Part of a small language model's weights.
Size: 13 layers, width 512, 4 heads of 128, MLP 1024 tanh GELU, vocabulary 32000, 43.7M parameters.
Training: a variant of Muon for these matrices, 1801M tokens, 13741 steps.
Each number is 500 + 50 x the weight over its row's rms, rounded and kept within 0 to 999. Layers, rows and columns count from 0. Numbers have three digits each. The size before them is the row's rms in percent of the matrix's.

# layer 8 MLP down (transposed), 1024x512, rms 0.0748, rows 725-774, columns 64-127
093:502481533512439498573533463394555456556464497541467412549512468467467478500585531503447457432524483499527441432448408470481510502446511471396421490529565431471526555493514488569559536632522481
101:447486487521512453422426500529544443480514430495560547506465496600494565431468560457563525462450453438562442481509585515486391424540463441505577534469417505538580541479549627547489501392521499
103:488394527518446579472463583501494467487527475469531519492512446511475501525465563586491503543560498479584456371544468469485505406463391467605451468521546418580455423593487415487454464473441521
096:582551529462525420379452525506500442491529445494448527442448451501555349490602525433517491553506489535480401508594418541430540412534602364483598588474491464494430432507506449535578507526534503
105:527517493473396518578567334480582447469457539527539512493425499507478557486529444477536541375531436468611475519489558627460442499463519431494531462514401557401448474607470561527444416471411503
099:557615489471534485561502449445536531508490523478459446439451549482465537508428496497529425515493518455452495570516636479580598494443459518488503452473522496553491526481498340490484594426472557
091:479461421517540577518413493406443458543461501486376559502478451369545587469471500572373480525409482482530444497563505499470514473646531536547549435453543599504533450420421479441518430519526565
100:519493493525515433521526452535499516416445471514521483460467515587526491454543475523519415517430537468536449492527544447515494535491491531536577600500483478464518408462468532502564439561556589
105:465461546506533546532545468490495504475477431529476496489545491492530553481430526571469497542507608490526459489478468518479496352437600507477526511507474479516525482478559524499452473408510411
099:555438531419495523425509462414476507556474467422490529475465499580577550518602556576558487551567452413413530565509481553377533490510513576463477445581466431514427429507596446489512538502563432
093:410478588506492494482513508529540494451549491435512543548558497523520509424578566462507577472492499508384536476531490480485452598563522491449559518484475582527457502488496509513509528477619485
101:503555507477488434446405541441510476512529631467534474446518469479465575511558559452484547521462519504449503543503552538592466552418503489506556422500445490548540493581555542473520466488465475
099:444474572488545518493389618562438536459578550399488608554492467541511526459423490479613450471401439481574456438473521424576465419455509420473512593538591573460487552501539519470454557489391468
101:560494505570562517572588533561449579518554543484508433515485495528609526346492505547524480486491456541474455428529531513549519501431463525561453476514535609642570527462376512427446416467483529
103:471470511459488476527504498570513486502494491522575503582467430487390479467534509526512410578523514529465559565459527498540464489520489441529558479505468557448547520523528569498429498526554482
094:413466607459482467481447509468495497551551481447547570493518618466552464567441414457511504393473491375442571559551423529503412489522532491561424479536437490516549551492512420494498492520565543
101:519566537556592588414460488516444514487473533456443507586489574490548453401475558461463528521517524436502500416485504469464476434475529575432457459539460469565506501462498614406419474569520492
115:550458419535500486536451588409518483442493430512514423551533439416484580422469406478428365504395470423521476535467485396551549501537492424499515473446495420515488448473422526540526563500540486
092:499465527475531563513497601500537415450421442434539560481561541556542409562397476543441540526517510324473557476607564565567492565419575430426537413482466485519491501541582513498535604490482531
107:572506493559546641489552577541468457447546508413538501518551542556515470467544472528557448601515478412574436484459508490508595438521528444542496515513507552535480520502521501448380543458463505
095:536531513525603446516465469395543520576472476491414537423543483527487359488496513524528552533427471539639563519483478468421578501438426496449522481573525479464517481426437514522525623542461474
099:523487467498531513516429549515501523489459442561549471539512533550517559531504334545577645497502473516508493454475513444618458471528477487429553517459502628511484518399538570506574585560574514
097:455531495437480512617477508462462477494551538457515538535492388502544489529490511587460512419437450518490554425449542507448448396467477460444569487492559513579519453529494520576476443403553601
099:559481565457483535488559575514543441486439499443490450457423421474528543568494462432405476487544540476474482473478490567519473460469471464478401547511553529601489646483436506549507559468488453
104:534515514512493418522572468500496558523470501494539470567426519587515575437518493404426495419468498529516488425524488540456533559493423509545552437470455464539584547436434587493522533495533490
099:515531481488491540452498453468448558543531456412494412422445577557402472503546444536521517526514459459536434473428559495485455439536422539534492547532423422521459378501634379524481495342563428
094:517479443501535522559455553565492569572511483479434543453474417608493505517565545558437553564454475550501503515377515366484533504613494570517487569431477527604493545454576489499564438504487607
100:547465558560418426493515485447481498520543587492450479436558530519533525566450453440537563478399539463547449508468504485531438467520439426477497409535506539436462472526507471599519513519492529
113:513458464483522555497481479467476559556449499511518548472483576351489582411425489490501524506497513480507447523482433471533491502515454439475431497470473420568500468384529567583454521509378544
093:452472502450464510393517546574448539506518522475479486428425462507501563478473498511454417535496439527503446452505592499544509467552495508549528563440524435568336508541525441490572517511503455
097:439481426553476572488461449548472505523504473555445513433573578487492573423413421514493470548537474535469480586506441611499516494469485456499474497540460459578578627581569544477540463469491478
093:529508493465466510430479513469487395454536570477525476486515475584463505503392535464435492489453581454375465488546496511489611580501625551451525486544563463518540578500532545539481538533446556
096:461524502495555543390576555485640517473462531506453493583537516459570418484523537419614449520543533511516453548516497498427487509591476494544425510507561456591526529532443486464509426464527499
086:540453461489447516518562564514464444574595523519446503567504554455535499527464511465472569502497531509452544528489589461547497524436571492477447486490506411550483446485493552437585437552537440
099:459544439485522504450521518502516595540490518468460487480492572514540478523505413482502487535452508473562508453463559453517475457439583475557464502580449541566528530420518511546524557564490462
098:480523499546437562439527467526568416510572498539547505424543499422473553501568490488608521437494496508481576534555487509442514488450531525592504434506492655568528533510514547504413575520504535
100:556598545497500480523407404534520526535513585498515435498475593450435420528541487445458495521532507499466515495438434546498492506521413425553489499445485462569541490584549529503519523506458386
106:502492438442477563503406570604503396529496682481558507495442589512561462529559460541493516500469429490515523517517437542426442374477572476438552528540467493564587482498444470535562491540474552
099:519494540574449505538477521460443522560492466430506487537480517464540562498553523490469445449574526432546591393494453500496553439506494491521531374564508429586526410433502522430504539419487491
103:526416515451521520458404558560493554560547588560520479493373458492556572514500527561476536518396501530453566545395553472442556578461523424554486509490442453502475475425523523529481504577452582
101:529601504478512503496463521532502480533527427478470398609468515531491515470534573443522483628485468554436549430502546549524512533555477552516556598490500379532480476409516529542557503460528561
099:525492439472526473404481512584432488517464421657584433515509570335518459572528524466510525493501519443442379510464538521507497461491528498530527461478430528487459491513503494494450559518435420
099:506478470594464499462520422596378559558459517527508538448481435475465552480584601453501485532426537485501599532569425502495555401591506458528546468457455485542487456538428455562419526490567443
103:528508540513488461459468489567547619549443498421536504575547544473446535439510485534452439479495530550467485458534555451496500560514456419577447549525642453381509540422521564523517359445478613
095:478457576538555521503536528449531449584444584439474467493461468518514456385537503474498469433546554414553468506506528441472416572426367474448548440406515432497485378531483600440394479461463528
095:456457501552462603552474566481481553576585583499540480481518517431480569465495441514459476506467495536515438577527477550378496513515436465477520404478525442585528563517515447571614502486532523
099:483562405532534560419455568537502496508480488567525446421504494446495534540504497646405470471454475503500551413460522518563492512456575526495537462493415508548413493446520506531506475485432591
100:481527439483456420473506574474539497505439477502546497465554466495499387473476418539513574497461532415448456537480419474491545439518529500539488501536450463583543567495545526524472510438448495
097:529428493576535490449532437465586545532480462516530512425476514506538490465505384570473429440504436537574528444547518451460465466457555601506466443454549439562471472516496469437475380479520326
097:444513512469598562554552500568529434491526533538581432466507547512473512493534521573472431489525575540579508646570546519485476505459542602444476411534493474532532540567549458551554580514442463
# layer 8 MLP up, 1024x512, rms 0.134, rows 726-775, columns 64-127
094:577434461465497457480538523485508504506584553450524529467470501580456409531501403478506553470439552540468426488554650447454483557577401452454437464486502492447446539437460481550493463511439499
097:529465421457555534537507585462521500407457461528486460540503524472536495464542500561598483420411562441530546476428531476551426672611566606434502480485468535514490585394489491488496458439470445
102:559556503507422438445534493480436545478450540550450469513507516501547488517483518456632456518482576421486393465541514521534451435478409561524479560405536524563543566444507551466451487441424524
104:451580511461502536464626422631472473406429422486501460519463594537552483451532428581439586445537510549613516512526459483424537491562617461545413526474565508491489551477521512561488492561497490
098:443474485481504644609507553504477549488497538473602437527550430490533507572444482519465481550579409499551474542579546528545515456487500526449488496490428560514465407482553505416542470471427478
100:501587485439471495526523521558483499536480424471589487486459414498475490469571450528498507481531580547578581429504472484487526459440475407525511525427518467474465433514471504483564512507507448
098:482534506474465430469462582496530453554565488586509529478478537371526478547523424501418570497537488509480435493454605574564498458519533557463542567461436564401493475510481557450590489544447496
106:496483425427456451505462493520501457566504595500440408534491591532529564552458500531543506425481511481467440561505500448493512541474453571470552600526481410438604470505561495541595499473478492
102:463602514513510515491563561518539499459497467564531433508521502466452433546452571467428461421485562499542420475434506493494487491488538500541572566468519544414587498551470525517531474484453537
093:535480575498602575472575508463513484467510474550496485482543520541482508433410531535453387445479596553535495528560470513462398559441432482487490569459494485505475453572399553577500518454485507
094:387436512565402490511543569514443541484398485470526570565446485465474515530550420525537455520607456458509402500542507506486469353463580445471533548482468446437519449504494449474447454503526536
102:482434539533560418622491441485589464557377538507476479472489422476425458424416533552438495368506500544498523524462543622474488513563513561406604515410565477505507541563448472497578505509477504
101:482544509493431427462379384487507485538458450556472549450488531534465460595449522443523483531502524537505530496481464384493465475576478436457482435504438424482489534553549488545493517568570548
097:509524511505498498561521495518517524454520463429552573408461486459570490585532469560428337458494557501529538478528453475508441425553565522437387527416459545421550493592485472409534505422571497
098:480562411491531500444488522417526484542490486472551476534505377533499516452491454488476503525465519507448418484490598509479595436477481521467454556552527551396473490543568470520593520503420474
102:483415501490557454514509436438463551462451527550519501488503488487471447499490569556462489580535500586417446331574457465434493557515545554534512492591513532579524575487490466398585484573523474
116:523530525449547444382449548419586442500499522557590443456433411551543533537459436486393527504531429507487483499573565501556431514566557491454509533517383580506541567437505580577585438533524446
095:547423524535471541417583525509531532616521371568455555523558548469440479568538502497465507489565495567507505406561475482498404513404536553532464495555522414446521505469507462463479488507550541
102:471559550504485463521539533433440470464456475452585469447423428486488542498555517412515508482424454464519473543506474528464525508570513528519507488489541493540428533504448440571502489468513455
100:529505491412459500460557474512466474402507478457523459527520518468565539405561495458463463455585442477412461424485505478567561559358518509546478523540455428469492461532519540489523442428501564
102:484480519469562482517472456516501476509475496447482464437374435496569444459533600491526430541503537429447436500542576546523488507488479426544554559467516437496518470505497436583561450490510451
087:539527470496602526436499515481537516457467474468505461497498442486389446462582406505512485488593540516496479554468534535547449540550444501516400532454502423489382534437434434444533567471453487
101:485441528536522527485605447560554593527513496545481506393424421471493494391557483537488532545476494549517528520556542502496520475472545567561467491493376478393531515459488519457505477482586562
105:667544515448408618429559443441471475606471581530580480466468500577391501545489516469562600510462467507492431471497543537438553538404512562466413424513569498395492500499511428492475446512530399
095:429437539436405518489455529488498555470517458483520499544404495458558520479514530473496435540551540442532394485624525489458494519532494505418447496559502518393495530425544526484375531444500472
095:468487504543452529506544445522616472473486521486593463480552468602483436523472426486445427504481495429475434465551520484455498449430523493510541552616475394522519563542559485539527508559515505
107:456455473426463474440471486474461503462476498571443542464513547548574543448535445448510543466461505562537491534457479569426554548492513413511481416518471501512539444522487413407460512462407534
102:450459489412609461431465512521460431479482466566522476514508422572547627472553543443519564500532495527532422451435530475554485507451512504462430460514480573484443577461568572575494469547472471
097:486536533461558442460511524492515459549481493543551541449502537553503524568523517521554510476517513455567568486542503496395492480438505457460513483545485539505554511451519514508439518423502519
103:464537470451430524493590527563516504453528593490442526532461497541486501487518431443566470455490514457500458544585465502440597439542524437521532454475570507444406453454464460495490429533483528
101:530556598460460486541507469529493505619469462480499545406408452465460488456485440391494447482576454470426488466616504512515427541486506505520513459471538539492573482384477503514481505453491470
090:524447589438490543495579479586432446491484549477479557463458513529521573423478573527517500439445589538539525553475431472587474460518486439517622439520490507508493439505430423455553564472577508
092:457631563467474470465513482449530413511403529454497519471491449543401526462496495518576506488472525585550555433481514454560532468542472499494517578424456515506455498515556429502498486637476503
097:438490465459468469449443503421394432552443499410503480503498514525526505501456546516507432568470613490555523500526562460389568448506528434614451396544469481491484468490341568536475532488532494
094:467467528399549607505496491428529515564542608565539457534534558594485462471462521534459457518519548468519522542517524358523526529430411447397522543457591460559466554460526381599493472500504470
102:477506552476468444435570455469531486499519535464497456535469522499536473427440460557562437488593453553464561487529523521465366556496366559466433483552520572494505521526465484495467491445466466
111:512550531455513473489469562497472494553452521525453476424482392550504540430429534528562548452486504472511412378479544593486467481539565451459485609583504548455492446495457482559444532518478544
097:556492438454539463493469392462434456477462495452526570497555502534473487474483441398549497431533476532555471514467502580564466437492485546545601542502525468446541346504529475511498463528491519
099:554520580489481512445515415529498521409486552518468443536436592514507496564504489433448455457622578451577541495468472581491526521509557556485404434544561414508495602483515461427507501431488444
103:517423502472501438472506528467449476519386538577513446465521469541448444514545468527522491462459587502505485416482549496518419434486531474480531584458550484409517423511521475418494523443481424
104:500447481503479481573461469497465464443427439488531562460510529398558504498538487451596467509519457438460503419545450528469584508493558521406457573588498575464423492505442524531463394576495468
095:539596462500534511468532469503516532436506445550501576483465511427579529531454498528435487515593502499564522592450549481520489522531462440539558437439546504468519457484481518542492509457503549
110:479550521513439544599497532580548506511551531490557541494607473520423499531417433523531511429468505533480505503545516575517540460615561464462547561506495463492510551518446438458631566513479506
098:453416578352432454507444515563518521368470508480466470495558528484474517441524536573535459527515499437487590537401536512469516573548471387446488518522458456533429513455511535522515486535516525
098:477517479488526484489545453409634509480465429477458485435494525486434495534560532494395454489483530479483483547570501465487580526451552507583497559486490495483536565476482561474493494479473547
098:421479478513612446432548523487386410522575500476623486462454468492529536494502523476467499495452477506470406493523509500497434481524461435512491546447444485501487429453485436440465519559473471
100:430539412534572466470464468553480504582417475503480567450452446476471551425535579472498472518542525522560428534418586412476515506470467608562521488545548479486422468544525593449504499449489514
103:467609508425512483513439453469557493540512436453558461503535456406542486453399485497443500509521548549514558469475469523553490545388551448546521559504520440398550478503456603505457503441500479
098:481513490478536517441480539462502439450421406446460536547531513516532514520512497436503426431571481475441442369529480546452461596582504475593489591458486623490510405477364478482509447572532392
100:423484457450522490484515501379439553547512415441533536476538414554568496536476489514454430576476508497558527475544445427473461571453545496459518452436537561473539512514477528444469538515524509